Weights of a small GPT-style language model, trained from scratch on English Wikipedia.
Training: 589M tokens, 12497 steps.
Each number is 128 + 32 x the weight over its row's rms, rounded and kept within 0 to 255. Layers, rows and columns count from 0. Numbers have three digits each. The size before them is the row's rms in percent of the matrix's.

# down: layer 3 MLP down (transposed), 1344x512, rms 0.0133, rows 350-416, columns 448-511
# gate: layer 3 MLP gate, 1344x512, rms 0.0503, rows 351-417, columns 448-511
# up: layer 3 MLP up, 1344x512, rms 0.0529, rows 351-416, columns 448-511
down350 101:166134169124105098152092196073121118095155156105077142141126129084075112109152087137134123108127125097117144166138076137087127138113113141154153116187166127149160140148153172195104144110166093
gate351 103:161141096134121137172116173135122104134060120160119143098080113134104143116168150135114107100139120181123127132140173131134135071142149121099059079120168115110076124083084143080157078118136216
up351 105:129181169119129138182111076187136163144083147106106154139095091180091077099124093108107108052148161068134153154090132155072099087180137103111112058143118142058116177123106151140161156126163123
down351 099:192132105109071078166142203152103113139131086162095153149143167080151124149097149177115109148156103076133161126169141126091159161122152174129143159100121168117129045086136112083041104202112141
gate352 105:108148122102171129168066109109130064147134150167149170141161112133115099129119130157136167165116183176114098109128131121201124155163167162144178139104129130133200087153134135086139110087147146
up352 099:146171193074087109141114185131079123088133088046077147061164087114133100110141156145122132132135085128141129146098124173104191137140141143125140133129152149150120166119146110151098139126133138
down352 100:142128158138103170138094107122122115101136108182117183134113184113119114210115113143114121138091122103079068138097111115166133145151085164187093108125123073138178168153123141097077160132117120
gate353 101:073145133140153134115138174117171141096109026164063172156159122132112134144101079152115103118172098152131156129141117088123119155098068160166122128175141111083161157068141128231121166137133141
up353 104:145109155082117188145172104113121078164035140140111114098112069207160096130135190160121118190109134140137106132180087167154137083166144143142164172078108083114104081098111160149127147116122087
down353 100:104145080140120153124142123144147128084148133183147140138133131063194109142137168123101126082180152139128105149084160152153160139076169142151090125092083131129141101108112112171164176158188133
gate354 097:095215174174127123134138151118083154095153037097191077139175167118107108099128119121075127102106201159124096086149130096076171156057122135102136145067105083180135145137142158145135118162127142
up354 097:139143104096076129200169107140196112137122142126163121150109115104137092111183144075099115133101124145131181130122134116102056125082163123104152132055169159097156113135122175047141141120125060
down354 097:111167133188145107087138158084022123105121114087125121137120189135113166125114115174164119097135099106163113136125099118156140102169133142078096107131089138100160116120163149095187128121135142
gate355 100:176146131128164087078103117144137115139123117131126178144145151161123107177125102125160132108135131145167139117099076133118179166092153148094100107109145095166163138179064129105180119094110205
up355 095:121108169148118141124099102119092110172188184116090150070152144169156093149159122118137103176161089093120097073185090142131134109097122144126107088141186110161156128152101122153173119082097124
down355 097:078138161079160171159134111083180102086129100136143131155098135107135135090140140127132093101154118156130135146119095107139082154099099131093161120119129141083133140094104109091112140126137118
gate356 108:123121100101091126113161109116090150145108107118120109098107108115070079124142179130157150095204163154196032175098103124096111118087091119144130156111132126097139098157103111117109103077157119
up356 107:102102108127164102112151115045166160159140132077143119099087156129181071179100168103088121148180097119100067106084111137110086138096087157184134103129108136091088156160112113151098137166136108
down356 096:136159145148100155103133084142152075119137174101127162145242118142143137159129115131146124165116156131078125101130180106167176053208148094098136121107135120068116144117175170160213154092122106
gate357 092:130149142165137124096157119171163137070166112105161165117107092090122133065122155112134164092119157147158145134075141140123097107153075097133145169191095127072124123099111121078119132093140129
up357 096:092088210091120137083118193110088135087152127080125159106125168079055122165131086129046102167143137062083107180093103140080140142089134121120126092099132106089107109098079165130119155045155111
down357 093:088113074177128111202118054141114101144094116150130105153125116148171129108189141072158162067135120125111133122166137172185115118164129117193131105154085172108129151174120123172139109182041142
gate358 111:114127163129076100176123140141132169057155157144153149137119122147173061081182159100125129140109114086116154156136115113132165143117081120128101063045145111116143112145116135176155110168168099
up358 105:166132123135105109110181128116146141112143183136090120129051157147077110146169057107136135104157146151121095093081148089138110150109147037134102120121113148138145156141131158144148106104155134
down358 094:112145092129072133182215142130097124162153115157189178115173130179157066063125132068173134179103098111160122133151136089062164089167155104087140107049116108111143093167192149180155119127056110
gate359 092:135062066152150113167076145140182093186147151091137122165114108176100088087142157120161174176174118125156147121144088181064067160130166181130166119077123146101104119144133086109076173148159081
up359 096:132091169098145054080124066166108183061104153089161134170157132138008154124117142058131179101071123088121172160163049192120140094131108143143082135109061153153146138102145082133163130116123126
down359 095:097147107119145204119133169124148108156203072129149180141102074117234079171101123101121115121208047155157178145145197128181143090101184116159197102128186072124119134133108078183070128190136088
gate360 107:118166186123127165075155170132172125168133162095195081128153094095155138103136079117112121119165120127135090172146129135223111173131189112153166143169116113179083150149097172126153161116176115
up360 112:110101074139118133124038169132084140105111061124184161126164103175153147146126115125162151178127130197114128092073098122117131131161080124137147099133171098119152133101189146130146124128089137
down360 098:126213074114143134172202125099054139150087163050108121136154157090112061134089152137133083101112137160145131134121097129150164119135102157161144161079127164203127136117137143155137101148126122
gate361 101:129169143123137145139082077155159060118125179104115127111174171127114147142106177106113119082144140122087139103107128106190113145127091148139139146124149139128152151142091063138054125121133139
up361 098:054140101112156090110100180128159102114123141088121090119132118122130120139079106143073067117131120114109124125142141149170127141157122134129114123164091095144188120145122115125068103159064203
down361 099:160144104159152158133087209170143136140157079162158073184117106117122165148095131137131197116129158049154115190184090096189114151146091122150150155078111122129141091135166139113165168139090081
gate362 099:148160181176096156125144102146130112134106149125123114114120134124139082107143157136127190128114151158150148083148147149145155162109141135201089092106158115081125097110081087097166150112102137
up362 102:098121150128154121137076133149205069114096105193113139123177117168139116085167139115102120126095079138165147079141144045187109090128140147197155150123115133079123096126158159081078098142124120
down362 097:166163204173124086142180177084024087124141101124148097108089144154156073135125069152110124118151158186178162114140122166108127090183111124111112132105114110137106125127131124132109125089082162
gate363 098:086145122133171169117174106130101169156095153162137092132115114179132123151114131119104095130154068154101114150154123111162129127143115131126150128125135148111115107138083126118085148152134126
up363 100:134115158118158234072179123181127132126113077127112150121097155116127156153174156158110121073123124104163151073135059052139113169093170146130117140173157167090147097117128187145124111131103077
down363 095:141087139171116152158112190107144135149127133146179098143081107144109135067140097204136160180114108119121106147105114190140165081167053143095081129119111031132071130127094047138114142171088161
gate364 097:154141127129125139139118114160178096174072135123183136155116134110182141161130091106174128142079140140119154167150120179148133132104141176132133114141133124102174141125090146115158159189125167
up364 095:126138105090091068134166123132148173108134072173160109101178112079113080138161129073062133117115137161133147117142092115091130203085076130109202138146137092137164137182128046144143093112149087
down364 102:107101174113135155112184113103147117166140162184122089068118128124138167144084132120146080127101097138155139162136164168128102172111096123147090136106093168144073140066107181131083124126110133
gate365 099:131078161113148143128102126150154112139128062111119137145127075118101104115185161075124180116150141094114136185103158155153159111124175110157172136133102078124117134121136094136171139137136098
up365 105:101180113144109191164147121159128103136089146080149101113105133130086108114128185167180107057138184184161175121090130115138155126162126156171085152143111141158089125101073108103050146139152122
down365 098:159133094127123060153144119097130173147092154110193195149141124093149169145099103124077170190112087086094129151137112147138081127166116100145141071153117090121147092172120059135148084154107108
gate366 099:188104132052130139099193162097158122120111154106162063101150141125185123160172124086142158110112145036158071184167179173086109105147080091184143094107108142069154170162157128168114123137123124
up366 099:130090152021121126170173079146143143086097133175156127100158158209138152107112112162128128125081152154204155108094081139120107154087142101118196148130118077115075096128144168086144138194097096
down366 101:153202091207136168104114148108151140137144107167159113119109096093093103070134111157173141135136102123138125151129180111138170108113123118149069115150186173115139151095068115122173186118084139
gate367 101:108155136205113116132086135188167105102097089101085123074072129132150161108118107052140131135098141162106156171140132087126137140155124145107127092129191148077172099181110122137140141117083143
up367 103:147050145122132106155103124075154139204158163106135134143131116133144109103079136186164151129103187142141157127128080198069131136182177090101161093131124153142177108127117058164160149125135071
down367 102:111150126188075133098135156147116180121121198163103130114130130086101072099147137169099092154098088076117141113096170148161139141145121119138151120142166132096099144133154119117113144149137143
gate368 095:132075077122120092150090122103179173201116165143155178142133162081172038107113175217113173124081092183133108154140144122159098099118158055118127123130127169153143137095157218110102106145124112
up368 104:140064122139070109204161121131106117147102144147115152130155142182183137098111086105120123113082101150086139130163185090137165176115144109129135174175141128173104108174086142080153143229079107
down368 103:102190152101119144095138081187186102114133071142117114139087171100108058141088125120114086178150146104110126179156128153152160122128074227118096113071164134113164193141109096164179190062125131
gate369 096:118165132101122079073135095127091104066135139120126163111124089078135077132115133147146155111123178098119136158071145174144110143133067148136109131093075109083164112092139160111151077147183140
up369 102:112162092111112029103136082170152124101106094112093138114088125139130091074125114136151143168127126159136150196120113170159171121133122155168132115089110182145142140121158125084196134136123098
down369 096:129181119100172186138110137090074114155103106136122158148155110127137113084097200107159128095101146131096134154126156157113140095144107148082115180140066080099153126151146146151148166151141129
gate370 094:120149162098140131104146176157140138156080065127064099123161143096112104119118134150100136142068153155117118134143082090112131132146129130174108096098122202137128125138136180160170198120145137
up370 103:138087131147147166131131139168155094146124138082133106154133139110159131168161129118125076133125117173174107101131101118129169168095136158159148077159163220103145174134142121163144181165144126
down370 101:145119133125129050095144117121086120167140080131109189140119099155124133128119102069187103169142141058145157090178176155107159133129137150119132164097143136177157121092108123156121137114149098
gate371 103:120147100111154116111078133104079132081139112169147151135179069132118159104148129039120109124085115138203165089128158128116083090120128131174077122166099107151127129088099126105121158115159169
up371 099:164157116175195106126167111123141150169134116124172161105149169093123066117126158122139107128156127124191087130159133152073083114141135127145059109166069108117127098207086167084106146136067064
down371 094:113142138037123162135109144089127088060095169137107150159130133170140157087112137111143146155065128142080140194066223118083083060116110134094151151095143166158161164118155114155116168122104184
gate372 102:122139154137148104172141110135157103091143095124110122138076161196171075148151146132083188107072081169094108149062131151141121113161110122150103144079104165103100123161194071117116089178118166
up372 100:115168108148130124126135165203108095132128044152122109122115114072079090145071175092179092111154179182172089134105093162137190141099149089139137131112120142112137098118165083095132131137129114
down372 108:137071067153106146128123078149129126150093182105161132123123082155107207133168123122082153080156138092121186097138136084135109185116045156104164168086131082108152100151106134176190097145124172
gate373 101:089144112119164115186169122103135164078164149179071148104130104131118095123152139150119125102137123158125127103124216119179078077099092114095172108138150135120171098101098092179136062119119094
up373 093:114172106158131068195179062139165169143156111144092130086173154113091153083200099178164075091167155096119108134083140102124187190086084144154194111046129168125169135122051152107121136127141146
down373 107:140120109106117084052064134108110115148076135156164176162061127086105110123079109133129150146135123165133142154153098079126081174164153127112036134159118108112129116126171122108152172135145133
gate374 095:126179126158106097136111178149165087090139146172104146100105150019100146091157193195099138140067110116139095186107104151179146124145101132171076141077169104162143110114119165100147124110108170
up374 099:104129177129145123089156118137130113127072125116136111128163171109084112103203153053110191163155142162092093172140133124119194148142151139144093159103103104150111127143096140161114069128117162
down374 101:124102123186100100118133088107167099081144145158126207126123141154159120127091094244115056153052123135170214144140105121037057129111097143137117123154156175092126092101126115138171191143112118
gate375 105:152122125077090174147085119156106111069139168117093110151089136081110103119084140130088141134080105141116115113127100138122142163135109150109148129062167164102072169135121179075094169177116100
up375 105:147139106158071138072096109118130176145151127098082143115124146131107135126186125190125102149184127122083119130092181079138139113136072122116151141121140167142146091139144129149122113113118135
down375 104:161110168125109044172149111094106107157141158138114130190128130175139162145114138064141163112147153125156138122197152184068089125110142099127088086115141130112111098116162164067165148106050139
gate376 108:047120152155065177124119115169152068187083128164179156115163169179156131144113140162114092132129133146135100086135113172115144128129101150121135091081120129133153071117102121157113107149128106
up376 110:156124176088066144160161155158078118113173140103169126126090103114124189146144165152160139153159127116112148157102202182144098132117156152160165058124155118104120105108186113166141127199092144
down376 098:147153141173103132144115129111082116110060161095148148091175130116141081096147058119099111089076149069150093125195063066152133076201123152104136143109078120089085102175161089080153106082158130
gate377 096:092189127085124128115152060130199170107121146141066097103133131106119135155138135144158106113132141150146099100136089170162158115143099189111077153067124100113113109105132120157075176121129083
up377 099:131127116076126129122113061110163155091110133148124127123150099107125088137062133102117155079095103112172160150129133114174114125104163063121119144103102075131203156103175104094067113069127107
down377 103:153111119129155130123143165152082086175106147182099147102178143147162141120080140104092123120143166063133117119139143105110126126118129124120175099198177182173070102148136104121138114097100125
gate378 104:149199055095086137082115122130115159155165174138123173120126097084077182167138151140073147047133100123120127116141166147125133145132160132136162099089178156178120094075103097164123138134184080
up378 108:109097088125129133106080125100118123071080110124069109120139164130111061140151142130134108112117097121108110137146139104071148104119130181090122110084107132129148140181113143108153146143120118
down378 102:155092109142139130198129172119099078188102142168123129116103091177083139151177097086058078087158098121083090104109162149159148171114140081222173093143131093110118128111127131147119119080136141
gate379 108:150151135154126103106134145114129110108148166072126149137147125135123119099092132106085137122148106136135131094137127115140192147092076134148127105137113095161102110115170143107092163041169105
up379 115:112092128096174163123170118126142152188079157151057172143142199114122089110093124150074175071099082100045181085135120119116119138088119173119153085102140185153146184150138157097157090125107078
down379 110:138143108150067151122083155145120125068075094106111078120084134121132211149091157200159143129155186113123093192093175126140120098197215125137105182150110089153156080101163081129051189125063108
gate380 103:112191132128068187084117116141116141113088145111149139120083160149140121181197160183081132134159142118168063117121148101181147095169111143137130110127074136144074106173123146114065077083114059
up380 097:121181103108151137143065118069136118118093139177126111140083125080137054164147130163087111129054109156131118099106163156102131088160149124097077147157092108136080179036113136096098108158052122
down380 116:174134132141119101197188089108141145105108158121165125128144091074163096150093130120110136153165123106115070139116092155115123114068118137072184100115134115138097153101091066196126174058106063
gate381 100:095116160197162149126121066106115125134181086099157120132148135143113091126162183134150179164160109107105151137151121132105101113135087099180065097123137145140099050116149095058139129183136161
up381 090:173107145112102116144130157160164131122187130122118143131140085136157166147150096102123082121166134144153122128102140099148195108115167118144111151071162113117125176130122064116159134112099170
down381 100:045131169118159158091136094122124148134106111129100097138113143129093151138137132133191194166127097129121164104103171140138071168084081158114152121153124157116080078089161137095201131156174122
gate382 098:136084123098156164176154106174097135071093103086142081155114108115135129135141129080175121134077138127108154180144159198165119213121121133192154105146134140086145171081201096111142137176101072
up382 099:132101141087131148142146179120097158093138094123074143159060116151163150109168120128215131105092147087114127169128141177171171140126122151164134033110173145100194115111163131133134112131153142
down382 096:173126103106139113141133111082151171119095135165129173088155110118112106130159127160102124147196146128166131142127176095073109116159151156138141175115116116170102121153140129144086127118092071
gate383 105:133117138154119142101167107118115158150109099121144136171105154155190220097080106185143141177150103143153142149153122112189135150150069169158089122133139126106139197100112131153126157127081090
up383 102:134133137085129123130094119175156146098144105146091183218104136066139075167110117132135100135082137097110124115145114068121095080117142151094146162105078115101162120101131136163130153155159119
down383 099:147136171113062145146134108101086125143186190182102093103170156122134155159161075142123142196130157145155089113101143172121171157120103130144090137197107122111123141169123123116158150114114175
gate384 101:100111146120109149133089079115139099142104152154125189053131122102151083156159146127176116141125129143193089137183106123151135184136085117171204160099154136146137209092179078067165124148143170
up384 098:080118074143158137127138170129091123147069134173105120152167120136069136113144059209134123164101068127165168148107132136085137177096148163126133193130126112176125072139131127158116098189078112
down384 098:182077145141141179124127130135165123051121133071132132182168171092120118098121159050145175134164182165137165145113181094124092136175139142096102088204144153116179084086123133136161150080112152
gate385 105:135144141121107094095127104111124125109148156114132099159121195140122157109164155140156187129087175099087161105120061121131135104071150208108156161155124110197190125101101090142069164136087106
up385 098:149136112145110166139080129086086160077110073187093136085130101171110147149064103180142106158190150153098112129178129134162130104147160140172069172091133113113184131114165126161103100147121100
down385 103:177125163105114145118175129163163110184106145105131140108093116077157051147157100124115134139116060166159177136133124134130130143119081120141148123131108123078082153119111148115196146148138134
gate386 105:137179106110186128200123082103107140120173159061170176118143134157178128088121080136179145165060148120135181089138068128066160126179106117148105128089086165145081105147140124179169145092156147
up386 104:168060150118168169079120138115155065136092167093096118120117106050077145070115141120157183120187135160139170156196148150106113138118089182108170140121181139067159135138121154135137124117093074
down386 108:145150144144133087124146160124122132109139108091159103145157114209175172137117106090177153111101098066091092135082102109096131158165175132193096092101119142173081139151069136103157139083096189
gate387 104:118155115111096128116139072201168140114139159085066122160125120188126158138138176129106064166070122161090111096111143131116170148112208132164146143078085171163134121166110064114114093147133134
up387 104:137130100078146136206152107118116152139177135186141161109137183119163173151183153160119082089089102124136107083135165142090140109128138117132115179156157097099121150118100154130114176068147096
down387 098:140160134128139107063090087122099112147140100133106099065153109096094125120051151080165230154155155093131159151136113108164096128079112122119153160140052078127133131106087125176166116168147173
gate388 102:104194150155141141153152107099171107120147072168073139133156079193105137160190099161130068119109071143095103114093078149120195180117100102107152108166131163181179122115123118121065117127188119
up388 104:127163146152148115138128189144100136111116133148131130156124094107123106147145148173072159198156171145115174087140118100119120125088134101128106099088142120148199078101195082164137094155135092
down388 099:173116141124169105163181173091128121134090193127096132099135154123161114100119096101115087073103140102057182161169118108100112144140143177115160177123137183145128143156055111066130156164108167
gate389 102:192145128150166137128126160124148059105122109127180144149151125165135038124067133093107118160107167156135166139157161108073096062172114112154114094122084143151091117152101139165148158122120168
up389 100:151068039154126153099162107141150086153115148115167167132152095132138105090137109123116163134118100131174154107135144075103173177123097196160146155133119104121126144086133125094143116133172137
down389 101:141138162119085090123137130098130147094147131146176122092159176113111103157078159079108117097113138152108130169099101162123069178165144103141158121137185138161176175131140148105129115133131148
gate390 099:175118107170092118152096139083149131080104155104107013122103126195164113139155148113076125092148150139132097155171151125084153130115110116134181102115092075136123170114032175114139140130076162
up390 098:129105169079134084203167150141085140112108122079070137155096107108092171173130104116130103176103117121138125091144140163067057186067061121167176139062122100068054074141120123122126112140113109
down390 098:081101109120150116148111152107134100149144056085140165093023130131114113128095104157123201060150114182136152134081118103201161098112199134088084152098109181115166117121125157137081090142152113
gate391 095:148127205148125113159097129176088131157164149116116152167106131121136119100116103128082137114106121119162143094190153160108147110103112105128144115164141150158096119126133081135140135095119174
up391 099:115118072149130136128098073131125107088122169109110094058151175171152102165181067125150162171181112110050093137085138156169149125150113111111129112138122162143100112135109121137132156151169079
down391 097:132135105138143157111115138072081162137132170169147150125182107111131133108137158136127158124139143137115199101064111137095170113111115105149107123060096104181151204110165177165099154132141142
gate392 106:102188161114107134140179157130149129128103114154087099075115090144179178106090093128163119055225172143125109107141088125154127128117123146071125117149108106088097106186143144120129148148088155
up392 106:153130110150114101109112080157107159099081119104167115117141092165122120130135189122153145136154152096183142161110114117143095146119158087167102110209186184074099145149083149125104140122086146
down392 100:105189120119147154157152178114138117132194155118077134101100135150185167097121121099123122117177088138065135092139120096129124146092091176123137124156102154091097167111192124118072147126083109
gate393 097:098102165120112183147143169122100101070125120105097168104171177135161139128088181086094120115132078080122099138146103126193149128205079092068097096126077116131134199123216071133131104116140143
up393 094:122135175136195156134091164099110217081110110212096123136118092154084144153125098131143106166167117061125198084105178111186123176135067121161131126091164116112129083091086143143142134114143144
down393 096:109120070132133128112176099037083108167126141128126164111074132053170070088124154082095161137146033186081119153128075167145177118157178119146130127122070123136192125148142089167147092152179145
gate394 093:110146177171151102178155127108090141116139150156144114157186105145132126130090109140143139163125151161196137146148081182131091129109111141146099143089117094129095096150129135110117095135066099
up394 093:121171095097191125166110143156140137143203125111120114159145193150098095129162121117137181103070166121121165143155127116133116176120119142158154156088122172154154111122111141150145104078071078
down394 095:130084209151121171072116098089110136122079154126114120147106075099141143145178120150178134146088075156131114202154073160144110119110147130094114165164097163135155129142116146127105144123118146
gate395 097:147181105063112136092067156137119164129092156105181102044113108116062146138130087080105107112098092142106085106161172102165113115078127122151080132134154178137159139121157104179051108170112103
up395 098:111101188086154130140214130115134134115110159172171128147141144086143147085122186089149113175119213160158136148100129132200101159141135136155149146168155129125130078119110118084232094153091181
down395 101:153121122095106124094175101125109143077148097127114127094151119206122133113173082150084149112111151089141061137114175145142170121095104111117072127204112146026089181188111124158076210134112073
gate396 097:117065176125113131110177121095141150197172124092085098113101140112118122174118153091143158149112161207099146078123133138142125187112175167108123129117122154183164075167119156152068101147154119
up396 098:168099021100125134167090157167100196143078138129135149142140157113070193176110106141148118129179123096145086170116095132098132148135183061131076154089113151112144161108106099141158140141135126
down396 098:126160150120223135098111131106115072090138141167133194087078141046169107129145120144062150101104090130178130173140181105102183116104141087142173134145132108086112139107129148118155162117111158
gate397 094:155135114135155131117058173059114084110181113114102104156039139176131067113120103126058093109080199198143145126080169142120052134121112074176109149143118081119151132135110118089156135147128164
up397 099:122130104203113145129094119047126074136126171157173070110086129185188132135194149171139142133173199138120072073121157113086172071142078170070109095145109136062141142081138187181166130101111125
down397 095:132154086071136164107180138159130154141180120107144238106142099124116099118107104112155136107095159124137113095168125081095139106110121163172147192108128168182174115088195136122097156116098147
gate398 102:135103199136084131174158140120139101098137146180145146106122104173129136155129146132160142137094139095131116146119087145153171133210065052119133188140162057134160123073100145199132181130161093
up398 099:116128137141114144137141056138112153082122112052138096156094151149089131121127124134089142199136126109090142127093055121098200080144074142112100142142201134115137133063108105149124114193099072
down398 102:147099102079154130118145151124092082112081168151124168104148079124103158083143121122119119144078081126132084133177171138132050175122144113114107091130043102140140147191094096148078126123149169
gate399 101:147080195126129143138097175177110117129098154108115154104103124107099153095156118168103189158133116149223133122122145074165152119085093146101155171126139152069046117141150170174122138119178094
up399 103:152176102116086108075155136135178124117148132085099143162192107109142129116188084145159171164134131133088085111182113133084119109086128063090074125088167172107072164110137110137091125163116149
down399 097:111133084133144119161149066146151106163142130164135104115129146121110121162099157134075174097112148111076126122078148084046080107180130157148143145153122093206168146138088163181147121183152120
gate400 109:153148053076134076167159120128109086135122111122113132147128110086118098176164084097100175091127183140117084179131084101129185151145123098109095129138140123201117089140083107075110116119127142
up400 105:143082058077125088178137123127162126199114119133131151141145162149075108110099141126178203129101172114143148146109048102122180072178087090136102133156081127168150097132067117109102149133092132
down400 105:150119110127199114116164118150140088148122128080097128137132184138169084126166105128117116156152117170102133146112153088111113139163137104160149071145108193166160162110119171076119176125067179
gate401 105:129106120120164118136164131099166092164200137191094148059122150175116113193077181175200156130134130116137060164090134190128167128115103132142142082215167083105124147107141123119133142144143083
up401 107:056133119157128162154115125139113151125116134092116165174133081122111172082188102105135152059147124153139087066084103128151136065101106174171120116114083164152162137108151129105091144116167089
down401 101:150133106188116092133179131117110148140136102179154057140187137092099076141130150156133135154103097107113144205142113144123088128172145124087140139150164105098147078125133116128158127208113147
gate402 098:114163084187185146158072105141136149127108091072090082149127110121066119088130127125192168159096136126136160212101167131093054089132148154130080144132060180114129087161106173119141059048085129
up402 096:092152133167123093218122171146172137168079129132116084198193189177134103133114128190109129126134132133142128177135083122113122123094155125113119156170086156121125127113188177223168155141175107
down402 095:165081145113080191122137107066102128129119147099066127085107116130107152157137135155100124131159118153143110042128115103111164177139175108138124123111204061102127092137135102055090118190091092
gate403 104:144177121162119174132198192122106116134123096183114177160198081136157194151152100135115112098068185144064085096119103075167103155083110179117095110104123143199152142109108127073118124143204109
up403 110:135142190134105149100164076099151161104126103114119126167169106047085079097133138165160159133102171127143145126100092169130074161081171142084097189146131089099155103114139141081086150140158102
down403 103:158130138145181101126104119131120122118146160094075152126050136172163148124083168148122115163154136128086057132109131172133166151199127151098154127143119167115157118117115122158157109146103096
gate404 101:131165119110101173124176160123134088186087105138098130136162139098114176123066073135068122165187151160137058147158089155131126121115104121093094172165129110144103151105121146094114167109148153
up404 104:121151193121102155157117163190120103128148109139120064144102117069123131154128128127112104112150106128104145175130112135108112110172141147135145161165122164108094150132096122123138190146162188
down404 111:104133088092127119147125157103115129082122085119128113126154093160124097141136063152170087120155168109152114149150123184114145165085123128144087198104094140195114160123103152126123072073172097
gate405 091:117092149090156062096132140119149124149097144097157149133083130109151112075141125137159140150119114158148134144136156123094103129127103066150134145135191187080128158141144078122129144123116104
up405 091:173214139135125124117087167105097144087135104080143141119092155144128113136075127118161122122163154104101122071041127143150179159092079206086100130100166055107209177157081155131091127140151167
down405 090:165131106182185110071131147136141077125067142143159101115175143170121122120142083120173129140140099074078111095136160134090078137090125090166170153109160139179047150080164154060150149113190110
gate406 085:206137122103113121100117124133090169111117096113173155080177186156123160154073096137144123058103086121149127130130093128055081084138148170136127158182184052078097154141124099116108149171090159
up406 084:091091133093087136126146097138152134135114103101116169127105109155181065112084154066160173173173141194104155108131166107192134123089134041126114131120144164143141108155118083105151077113164074
down406 086:162188148127155141128105133127094142106152101118102109058132151084146157147100129166119084106143163111113114151097084121060098119232106110151099136167149133144100081109129101159120119161055209
gate407 101:122097123129139097106128129091139141119132113104161113079181160104131101169178174095122086157181156170151117134135160115149123097092129150138090096115165124185109203150096112155177137173117140
up407 099:198180132083176068129136053114141114131137155162103123168092182148195090125148096110135125118074136054145154122124154146149156127103135149141150101103162077090123116143142134111090110114133102
down407 094:138060095111132108156135139029063164062172147079141136122081095137117134119119167112136167134128132158186146102156170141146177128126093169127091169164126117152168148161129092154118141146126127
gate408 082:122136143120123135190147095071128121098152127147107115081116158081146117192125129191141144112145162119160146115178111157153103059092122139169198169082125155085160123143124113141140159153114167
up408 070:129139102182128091064110117152108159130172112085124145198126164178146102109168071083116107113137116188167127151143158116160083151101166153101100098158131121188068180073159131171106144133183125
down408 079:131148146080098187170108056132150105137105101160131103126133136128137123224136085131127131104155118126130089140118091145124122084099125134127132154120138129071111099157117134102088179118099117
gate409 097:153157122127101091118141076091139115117130127107133081131154112114124164084126112107067111163046156143241072138077117094142072173082126148165092141171126155155105140060158126149124135179169179
up409 101:122127068107130077148151137123094170079127123101109129137082139189123115161113155118152198165132102063118096113135137143144056132129140106155140178119085119121123139105084103150120147094148150
down409 097:202047173131120156103131122127143096159139167186114135126189162128138155141150137187141086069153140204110112180123077126136133127073102180198164121126113177156153131199109104129198132182090156
gate410 107:089117123143137135145111097115134168064086104138180130134078130066178148183096124110103124089095055136147153083122090119160116160135063130062089122131133100108123116071089182129156160184150124
up410 107:134110164133069105153119142140202132150121069175185093139099130118105148119157167116158110138142117140163225159103109123140064105134059142148114111151159125116062054122090152125052138061072161
down410 107:185149165081121181084098084164126105159128078118081138132140124108145120069109177112097052121094109150135105176124173126150154145103170154140132107085093101130133174091108111110101114134078119
gate411 099:147095095154094081104120135079136121166106130147153170137176114132120124107071132156160148127112146159164124171126059156152178156094109143141140069151110111106138127080122153141138073059114041
up411 102:107163171142151081146084124120136124172140128182131119087142156163168101114123175174169102158145175087091077101140171102114137128099087152093118158107144129123140173113134134155185098156119140
down411 099:082130134100094146078154138108085122055144118116143150146106146073127145155158088121104118079136133135118125145080166116083115161109146095165166116163116131162095118122092130127086144146114188
gate412 097:111162115108067151138121094119110070149120088126176180153141111120158083138147114139082130062214051128140136116130110144228164143102147107121064155083140186138095102133136138159108102107129107
up412 100:122123069177162130087140112111077107098110115188128114110173126145124140134075104174217062147157111090222072085114161107135119189133115173121144144190106138136148050143112137092123152132159125
down412 101:064115125136066097203080077131122139131172132118119163159064119122151148143100090123111125185108087146074117167095131128148101135163174174122073079071204151122084122136181145130127086071059109
gate413 094:111081081101131076084045163148087114131118163126106126125121132117122097119067121172133078155185160137176167167083143117133098158128118115179177143094181162123139146175089039125213101138145158
up413 097:127149134097182160110089147070136110146111137103101105172146079148148094090158178205072103115046081163172137178069051143163142171133097111108062131107197166154135124174117106122134204058110096
down413 094:087167141171114152121186164166111097148081159146141162155096113107089164101099151114125210122123173115053131150150130137103174160154072089143181096112102114131132131104169189093125178146170147
gate414 093:148116148166118108158120174126188130117135117153168095131117092080098087145139157117090148137127115136138081150099139146151122109071096144074159092128147141160081063081083100148100140116146132
up414 096:120113110088113094134158117100099083148121133105114116080092138108147146163162116188106118160112115084106159150174125147162080081139086083082088161146128150070092152140142108146146139136177076
down414 098:141085138081171160138204111167137179140109138067119114103130122137149141106062103149126127153144159172148109120177105095163140155098179104136154096173161067133194160112194032136085107160130187
gate415 100:112171111129178182075131169079156145115176131131101120122136189070112172155144154145117084158138123090165165071154141185102148162138124095162145155119084166142105191124047178124038156106127133
up415 096:144073118119071096077099086059138165144116118156067117129084120157165141078090112089130062152113146083120108090197097093166132151062116158088093142127124115141148047142121122147124180145162083
down415 095:117187106128111160139129153104137151114166050075154108161143102116142111164097139158164108115108117192142148136129136179113161165173208106172161164072122129169114121126127133127130127046085141
gate416 101:142060147131133172148127173133168179089106213102116164120171168160101087089219161131114129101139147117112171147163140119144059180157162119190130123134150147109033095070130073124155072135154083
up416 097:152102123102114107161169138105118115086083215091155142116155137144111127080120148106098182090170122093146172147120170145132078182115139069142166150168132169167116110127133115107135126148129108
down416 108:141181125102089154072119117204123123153145165073123175121165134151117101134082124206163076152177150157170088091062152106075137114084110130167137145113118150093171155149133136075159179160158109
gate417 097:061087119195126135153114137116111191084091146184142078090093152116082145106205096189151137133169097144157145155145094138075153114123125155117146124070158098156132138143149123099138085079113129